Weights of a small transformer language model: 66.8M parameters.
Each number is 128 + 24 x the weight over its row's rms, rounded and kept within 0 to 255. Layers, rows and columns count from 0. Numbers have three digits each. The size before them is the row's rms in percent of the matrix's.

# layer 7 MLP up, 1024x384, rms 0.0939, rows 193-209, columns 0-127
095:155097138150130086120143150115110132158124145137145101142089123106112136081120119170151127092114126092105166155163139153120146146133174123136143106154121137131099092102154199107168143121110135142112125124102089117128138170111141136131155118091115144080101105108119105142121129124131142103134109180132125132084113154073159161103144139121130097105157119159132157120119158140127135121123
098:145147144135145077078140134109106126130067131077158126116087121127088110148124149138128106144139082130108155121130112146140133119105160118102202141157140176124140156150086144198139160097123115109077136086121110146144137097106107128165139160141151097120141153151090178130146101118143086157144124128159106124152150163147139149112098123117094138159114114122115118139150145110094147149155
098:144131139134157100199129137156094122114134143148140149119127135113088096130133142137170124082105136094127125150130158110139151103111122110127115102147132153174142126120167129118155125138143152146124181144086101157100135171105141092163104130137139096107158173133117118097106129177190127103101127090167158143159158142175114115132147111116123134109087127128098158117161103136130150132085
105:103119129163130119142117146111140109104154139130134129126140130137098147111154159130108111121136129156138123120122175112100119121114128101144098149132140150090156094139094145128144137142130145104134145170117133192085112147122120131137172128134147117100149131147088155114181146151128098121098164097087131128127147142091134121116081161123110127172124133125138123154135166095139097100122
091:171143160121119138129110130115131141105103135097139122085115102128136096130094120139115165131108113110094131177156136137112125126125118090143142134132122159107157143119164116120087140137098136097133106143099134121113127160119153129122151113127113100157141072123146164138152151116152105081132125116109140136139119149153123087085137126149131102121112097163131219138126120142155104101141
102:124091133132091152071131110173090168131117154137095122139163161132149149068081152118131169105126107163102126099157164115158100168108121148122118127130131125130147137136107146122123155125126102163095168113150092137131137125108137119173084129146152107150175109122105111115113094106115135147203116162108120149129139175114156144115171125109128107138135120119109122106146114141142143159112
114:119110109129117153085180134120113175111103092127133119103101118122129105100115108146170112181115122117120124111100110075127091146132145083187157154153146156126130091107158138191110103122100110137088131150128092140136050165111117143133133112136106112140162104151123110167146110075126128117176094143122116112114103081144120085108134152126138138147117124083082098144110136147116150147140
101:159134116133137101147097114130099096139086111108158167142096150078126122122149117162116136112132107129120127150171167116115102125129146138128114109150154124124132124121113146118116140132119146088119137156156101092150106108110095098143108129119130157149102141103151125119116134123113126146138107136138116093124157115188175123060122114117079110102111118106137162110142179106105134115135
100:140133166105144182154159132115130130131153201144127095171093115128082136117152209106135088106102159113116106097135121126103135115097142129115141109140137071143149129136154149094142081142148099152103147125117077108135097130166138139126128115125137141092108146113125121085138150110127116164161145112087149088138133108132147108155132098069174084135080142097111073104145141153182124112112
092:141137117141124166114096140123170086127138121146125111076147090139136148115170126127119155166115152098138124107088096131142102134105159125098115124137130184124153128140142125137131131133155153145152165105152101080124120108141114095097110175128154165072105137137125091114162146122172111104092111115134122115123069119099109118163120096153155106116126146184147137155112093078116163115114
102:119142150140124154129082136140094130134168156084120107109125116142103161146128118111168139140121122126163136189112157091143121158095126142145152098104155091157134158122116125128075149140101126152111166062118147151108119112140106176102110109140124110138149183142142130148127087132089124151108134144136089133102141169128106149145158144135162104143142110170153126158119125122141136137143
101:137105135107152138091107097168117139125108103127165108107167110139124073160143122145112105114142134135133165140138167053122103145134094151141108127126106122139161152131135173134118118128158121108155129130141091134122110115120140127090132096130124138143149113152114100137136090160107122106106115107128105149135104107113154143120117089113094118090089119121120127099132137158151190127147
104:102112075137134123153158132111138142149130137168119112132159093099149096132135134180139134116082161153127152113120109173143127101071112139137154123119148109113152100120141152079157128117112101095091148107128107096144151122131139148154073103144167143100119121122128135066132086160119108104109105124130135124153129124111137121139106165037152119108110162107139138155156090166122144136101
104:122137122104099084135132115151150143108109119153153102131126123132162125119111097104104110151139118141123132139077141118152117151103154141127125124138103150121139125081136101141092158133113120154109113105126109130100153142109111172120123183112146118109123134151173101127129124126103115096144116154126129119087113112074138109141154156170117134140143136123131120149080146143114115108126
087:110115117097070129120120153118085137113139114136137140154094192135128153160117106153107085130100108149126216099138092134133178153102156113104163124105069105105103121176148132106133110102132143143116104124128121133153106118164158117148129159116127117131112142121116124070144141128134140091133101120110161107113083098161081133115100152115108127137149120121166148128129145137148141120139
099:132159087119123159124135113135138091101131147101115066088139113094057103119119130114181097114136114157122150118120125153126144128166117123163108101076120098122107085114078094111127126122144130134130148125168133169107065165143112091166146136111093107134139125159118144156087162105131122145155127118147144116160148102100119122098163155143110098127128110096092160140142148139143158121159
094:162129068105100112191165120106123150142119110190149096130144151127171124174194132116121120155099125132107130147129119110131153116078142120134140108120093130113162126162123094110160129119147100127154124111132110115134102137158108085128119177134113129166139098154106130136130134160127112146107105127116119120112145112129136114058157157148094155130102142139114096104142165114174118147106
# layer 7 MLP down (transposed), 1024x384, rms 0.102, rows 193-209, columns 0-127
102:108109125113156123134090135153071190102120108140105146175092114146107137096117147136210148139102111100126158143126099164091153136118112146121110114146085124125166156107116132108152140103184094166147088130128140140125136158113168150146083148117113161088132159095116163086095152093128119162120079146131114103085100137102154159130157148158133128108124087110144089117118114076146115108116
100:109112138115141103157104147075100109180101125132105120121119158085141120172140138139128105140135170161128128118093147136094140229095147155124120129104114125101167159135150171166122124101154081153112147115116107128130123115119134106163115121129160141125160123155143134152130094173124127103179146144132153095115116116120139116124127145174107137136055124113141106146143120099119127186159
105:105157128130088140125179122119149163139119136128147115094090089170090172120140120146097131118148125110123121121156131119167150144111127107089110085124121119167135183043115158111130110087149114093136154077095141137127095099102111145149113128154110107096151130132152127163138128115133131169093123158127098115106118140143131155048102121136135130115169143136118116157109108150110090100120
104:113205182121113158141126090140116132090137128134129157152161134134139114093143147168132152118135132142127157161127137147155123146132115165135138126116072138133111150122129121111184151199118124145099129117061154133120155142092141134107142136126185119133128128144103142107147140119158164158116095160176142131099145142068066149127151150109134104083080132092197131127124128140132139068111
094:074103141171119113121138145101189188131095152124132118117129111112128129123132134124106153109148174112117131136107082138090111114113105107092125143145146144101115107117114126143156135156125143133160142092146109094096095106101163097122103157143120132159107103120143075129140128123098166163143131116130117150138119149129130154141115129099135076125118116150113170103080126119101127145122
106:122136154144128120169089074072154093143109159156070139095135116127135107139126160141141140120109139097137118131131165093133185116141135081121070174101184154099142163096147127088120153098182124130121133134131106167115126133132169105150094124180127146135134085085139159133109111114133120119160139116135143131132152154114168098128127135113118115169109153105131113112115085124145150119107
099:110156124140156130119126126091163147161133122108159101191130133123157113126147149129118173129122087121123154131111113138137104132103138097167138154124120079120114114125162149124111135129122118133127107143111125138131096152120164122178122087123169139117154086108092181111109131116131128082161106125111145115106136117117110099092142130120143164129109134118147118128131177146119125132130
104:124143143137125123106113108075128149122125075111125141127097158138149151136141130084133107129149094146121144123138198132126108127109146140127110132130125129131120187125104128080145131126128177133133097165107109137154141148156109142123153128143166117102130125156154110121148152163097160111141102149151121144110118091171149068100150157142107106110096110107144168117188117160123135093182
099:120134148107090128110123125142101142122115117117109127152098136142105136100126117131142169135121103081146110123129129155131118112120127150133133171126146117128149136129122114109146122168116140112128127118115115104157118128175123113140118134142112077127156144121125130093151108098137133187155133129135123150114134125118049131145117165111107102079123132157098094196143145136110154141114
102:100105123147128130071124134134120135143120147115072094144114161122108193144136119115128148114101152146124155145099150094129117151092160123130062140134136136087119126120125148137105126086115160143115179091124107116128130121078100133156101132122148123136172143131082114118125126112176154136117112159164178136097110133130144161105111086143162125136144108159139127092111114169155118125103
110:149137160160093133150080187109133109166115148109115117119133133160119092112123133118101135123119122128140115143134113140114138097115149122165129125100137115156142127114112122170119141138109114123096093125134135143114136125107125101156145119085109136151098165124122106090130150120136126114131159112159140141133137153141141147057151097155114088137154136126120110134068135107143118133099
093:127154079118091116131095107113147113156146132142136124098145104081129112145162148111134119103128124112141124123133116047079105141126103103129065105131184157085170148109107062186139129115148147121103100134109126143133077096108146150124156085145130108160130096149164137100149125121102150125134114131148153130110144108146136123115107194158129119113106095093137101117096150124079152149147
103:096145137139150131165143150171127150148121095100118089141124093111135102138144158120107132104127162134165082148143096129096131109161135140129130103130093119089148118186151117108106155114125108108116104161125121138109138155147133118126103129126159127162082138141066139132160165132039145140149088117121148117141121177097168120109109119080115077116114122120136131121141159133144161104090
105:168177172160152134123140105145135088118123132131081127166103130107137125131124091171137130149113138155091108114124152113121159119116116119108156141130120106128130136134129093143144111141108111069149130124182091127123115120141106124119125161117150099155136117150148146076167156131165086132126125111180131116170117101129192152143161140139131121110101118138135075114132160074130113131107
080:114129130141154094098117121091133133135115163140103122136136092099134114125140106157133150121152180153076106109108129137118146089157117158116111138102126144129146109101123151148122150107137144144102119120096165151144085106116138088089089128175176106148139139117146149138111130172113099140135117176170114137099116076109126161130098068142105104117123125111088099146101079138135101108145
096:136082094137085165125133092149136157178155156099080127126132119127152172116130127147122168130086101132131093160127126130152158145122092117124165165116120107152109111110158135164106139163136087142196123146074089145106130108107128137114123090126145115130136151098136135155146126079116128129134143124135115156104140100158094106179096133105125155142114117120132108141122146122136111155080
097:156141142114178131118096117197171156088140102087080113115069125097093063063119160137130133163125106143136130108134122105096120118149099118111119081109117111094124147126119109165068121109118114123151145125114130105162155153093111137117154101161180180118104144107114174126108089114094108128111140118158130117107089133157113089163109089122164120109129168143150118082172105147106152123133
# layer 7 MLP gate, 1024x384, rms 0.099, rows 194-210, columns 0-127
093:119120113115147171150102134169107118129176094205093124107153138131150122122120098110104137132102144131150100104110152126143127127136111113134070156088108108155121127103186123083129121147124159152158115151153131119099115131119161150072115103136125157128138089113172085121118140128086159115100144140108141115128097093118126101148161119146151128093147123136142118119106164121121144124118
111:124106167187108154125119127139108114144159153129101094114134142106153129141103121115090135136144135108087088103165125108109174117127102147135135152115148132170094120115099159155134157118112137134161142154146128140141106158125123114139113148142109118136134120087111089136129137160115114131127116160110130102091116097147118108150110099120171075119092107106112145142113151155136101123153
099:136122106127158107138135085149159133140097094129098144103140141165128168145127109121145139147115124130108135166155131125127143157169125108130105136136095094151116207103110127126114126112128134162143075129155117168114136128059101140130158138108131135115164085105147157139158101101149150158139116125121131126119131141110100134134112109136102124117116128080133142130170141153117130115152
081:109095150129120134151102131098121130152146148108121124107136155118148097130119108120115138151104122074140121186152138087135144157152107125107141138132104168088169179139141114102128116136149142102138091169120148151138138169134155124124126175117088114118129137151154163142133110095176130119139074134192168130124123131172127116134171128122095122134118087195122127135102181125118179117156
101:151201107109110119148135153129102122116126133117090125138165113125175121117128137101087100152118115145132103162094160109140138106140098158122129077117083113084084148133095107135138115118146144113123132118135167118126162135143109169189116174173144111116103122090160116115162174102121132157104156112129117109105088074152110151155105159138106153109141137117155141129107105158133134051159
109:109124147189118146167105140108147126080165169102100155133116107158136155097112110126086103143125154130185121116149124104081163113146152100118119127125143157117098120156133118099131124122134144109127120151130165167143115140143098155093104154141108103110151118150141152138097124136155141150123145082124093144137113129120136125109114114151144109181132095096118127154105133120116130140123
101:187155127166121103139105113095119105100087170113166139151101101087148109137120159121143113155116088142125140116152130168098107150111125106119150161136115142142136135095141124152117158149117099136094115109114127096156113108141103101145124107142121138126100146106105115139132092148124165108119092088135130084123172146131182163092142150107089126102053138117097140069116116095145078160110
096:087079158104146127088134135095120092154102143103128113143136150080113144145121154095076113151102149150125143087116094137143151129115166131142129101142115126120103103098160147135119101187129136120108154097084118126128128117158141120168121091137133156126111150109144110150156124108147121119141121153086161101138122187148119113156103087085114099096080160075112081110140139091075106141128
100:140142135148155154145173150131114179097143096135124146149097132141139125168115135130122118180144076170114112124124138150133144112193127139108108120125113118147108144138134125106130168166085117095113137160120124170110126160155105141105139119135124122150146111125137137163114135182123136119114125094131116148162177143122158149103126119155092085119090149068142109078143184132125084143141
103:123157119130132135107199167093091129114152115090117153107128146160163145141095116098092113112098144101105143104138089120125121084097105117095088161135203140125127121135131139079090120165149132131119134084119136087105116121152087161099120137115071133139120135102195107110123131121115128105107168148082116125124139118165093147141155152131130130129128110122085125148127147112088126110098
092:160137139163149123150103147075132116117154130126103133140133123107143169127104125131133139159071169120090122114115096178130136144107129087148126140125134119117125114131148121116080138162100121081103106123134143127126134142136135113203141144091085139115101132114165110104136135106122122113126154152113100141141143145107100151119134149152149142119160126108116105158113127120138131136099
102:157139150141148127123096148166110116162101123109112147137078128143091202143103135127127113123150135112117086127159121096085145125163114109124139115082134177138104153102108131127110104151132159127144136151155097128153128147160083102136133124074112146111090098168125088204123151110097107121133114138136094148122126132120150125110169111174122152146095095107139121128163134139131133133092
114:128129125135126130151184122124104160163194116122102128085145107109095131121131138135137133121113153161138145103145124140113141138143117133103130149142109120116088169154093133139134090139164118147165152116104138133108135135144153116123154093126134132135166133133103117148151133119136173149084162155103153090107131136141091116101082061135159102113118071115168162093123178095164111131142
074:155129157149132137128159111121075159162070121175151156127140115130132119106146176117142159100112157125103116126124147123085114097123125145152118149137175122132100118066143132122125147131153151136128128138174157150108155112109099124117112108160144140124123121126122145171117108143106076177110160147158087123130177116067152117144148107143159137083105164143148147099127127077122161124113
096:137096088128117167158125164143145090134140110088103162108116128110158111089106122123170162094110150187119136129131094146144137140144119150156134128118126092136117104106125103102141142171169149126147143109134150123118061125089090165129169168122105130112144154105142128112086134139115164133082149117068128090113118091157132151087106125149127119125116125107145135136142070126105159149079
093:142115125146147073131136137138097120161121131149081153159088129107156101139150132137136068113115184117153080124125145136112183091117129145112156132134113147140140112126143115072132144103143124118135134086094119090103092116136125141146148120103097123105115131124153052107110103132183150141147151103117124122130151142146108123130163129152147140136097089106098120148156102144149140127187
100:137168115085127118115136094134162145133119149131128159148099110107158116145122106143105156107073131119103074143118118126133127081125116120104179131117128155153135109133110153110107176116080091100109123079142156111163110156090126133139152170153121119138123152110151142143132081105160132102137145050098104150137091165135153161140141130168144100097143173148104138116162134144168092136119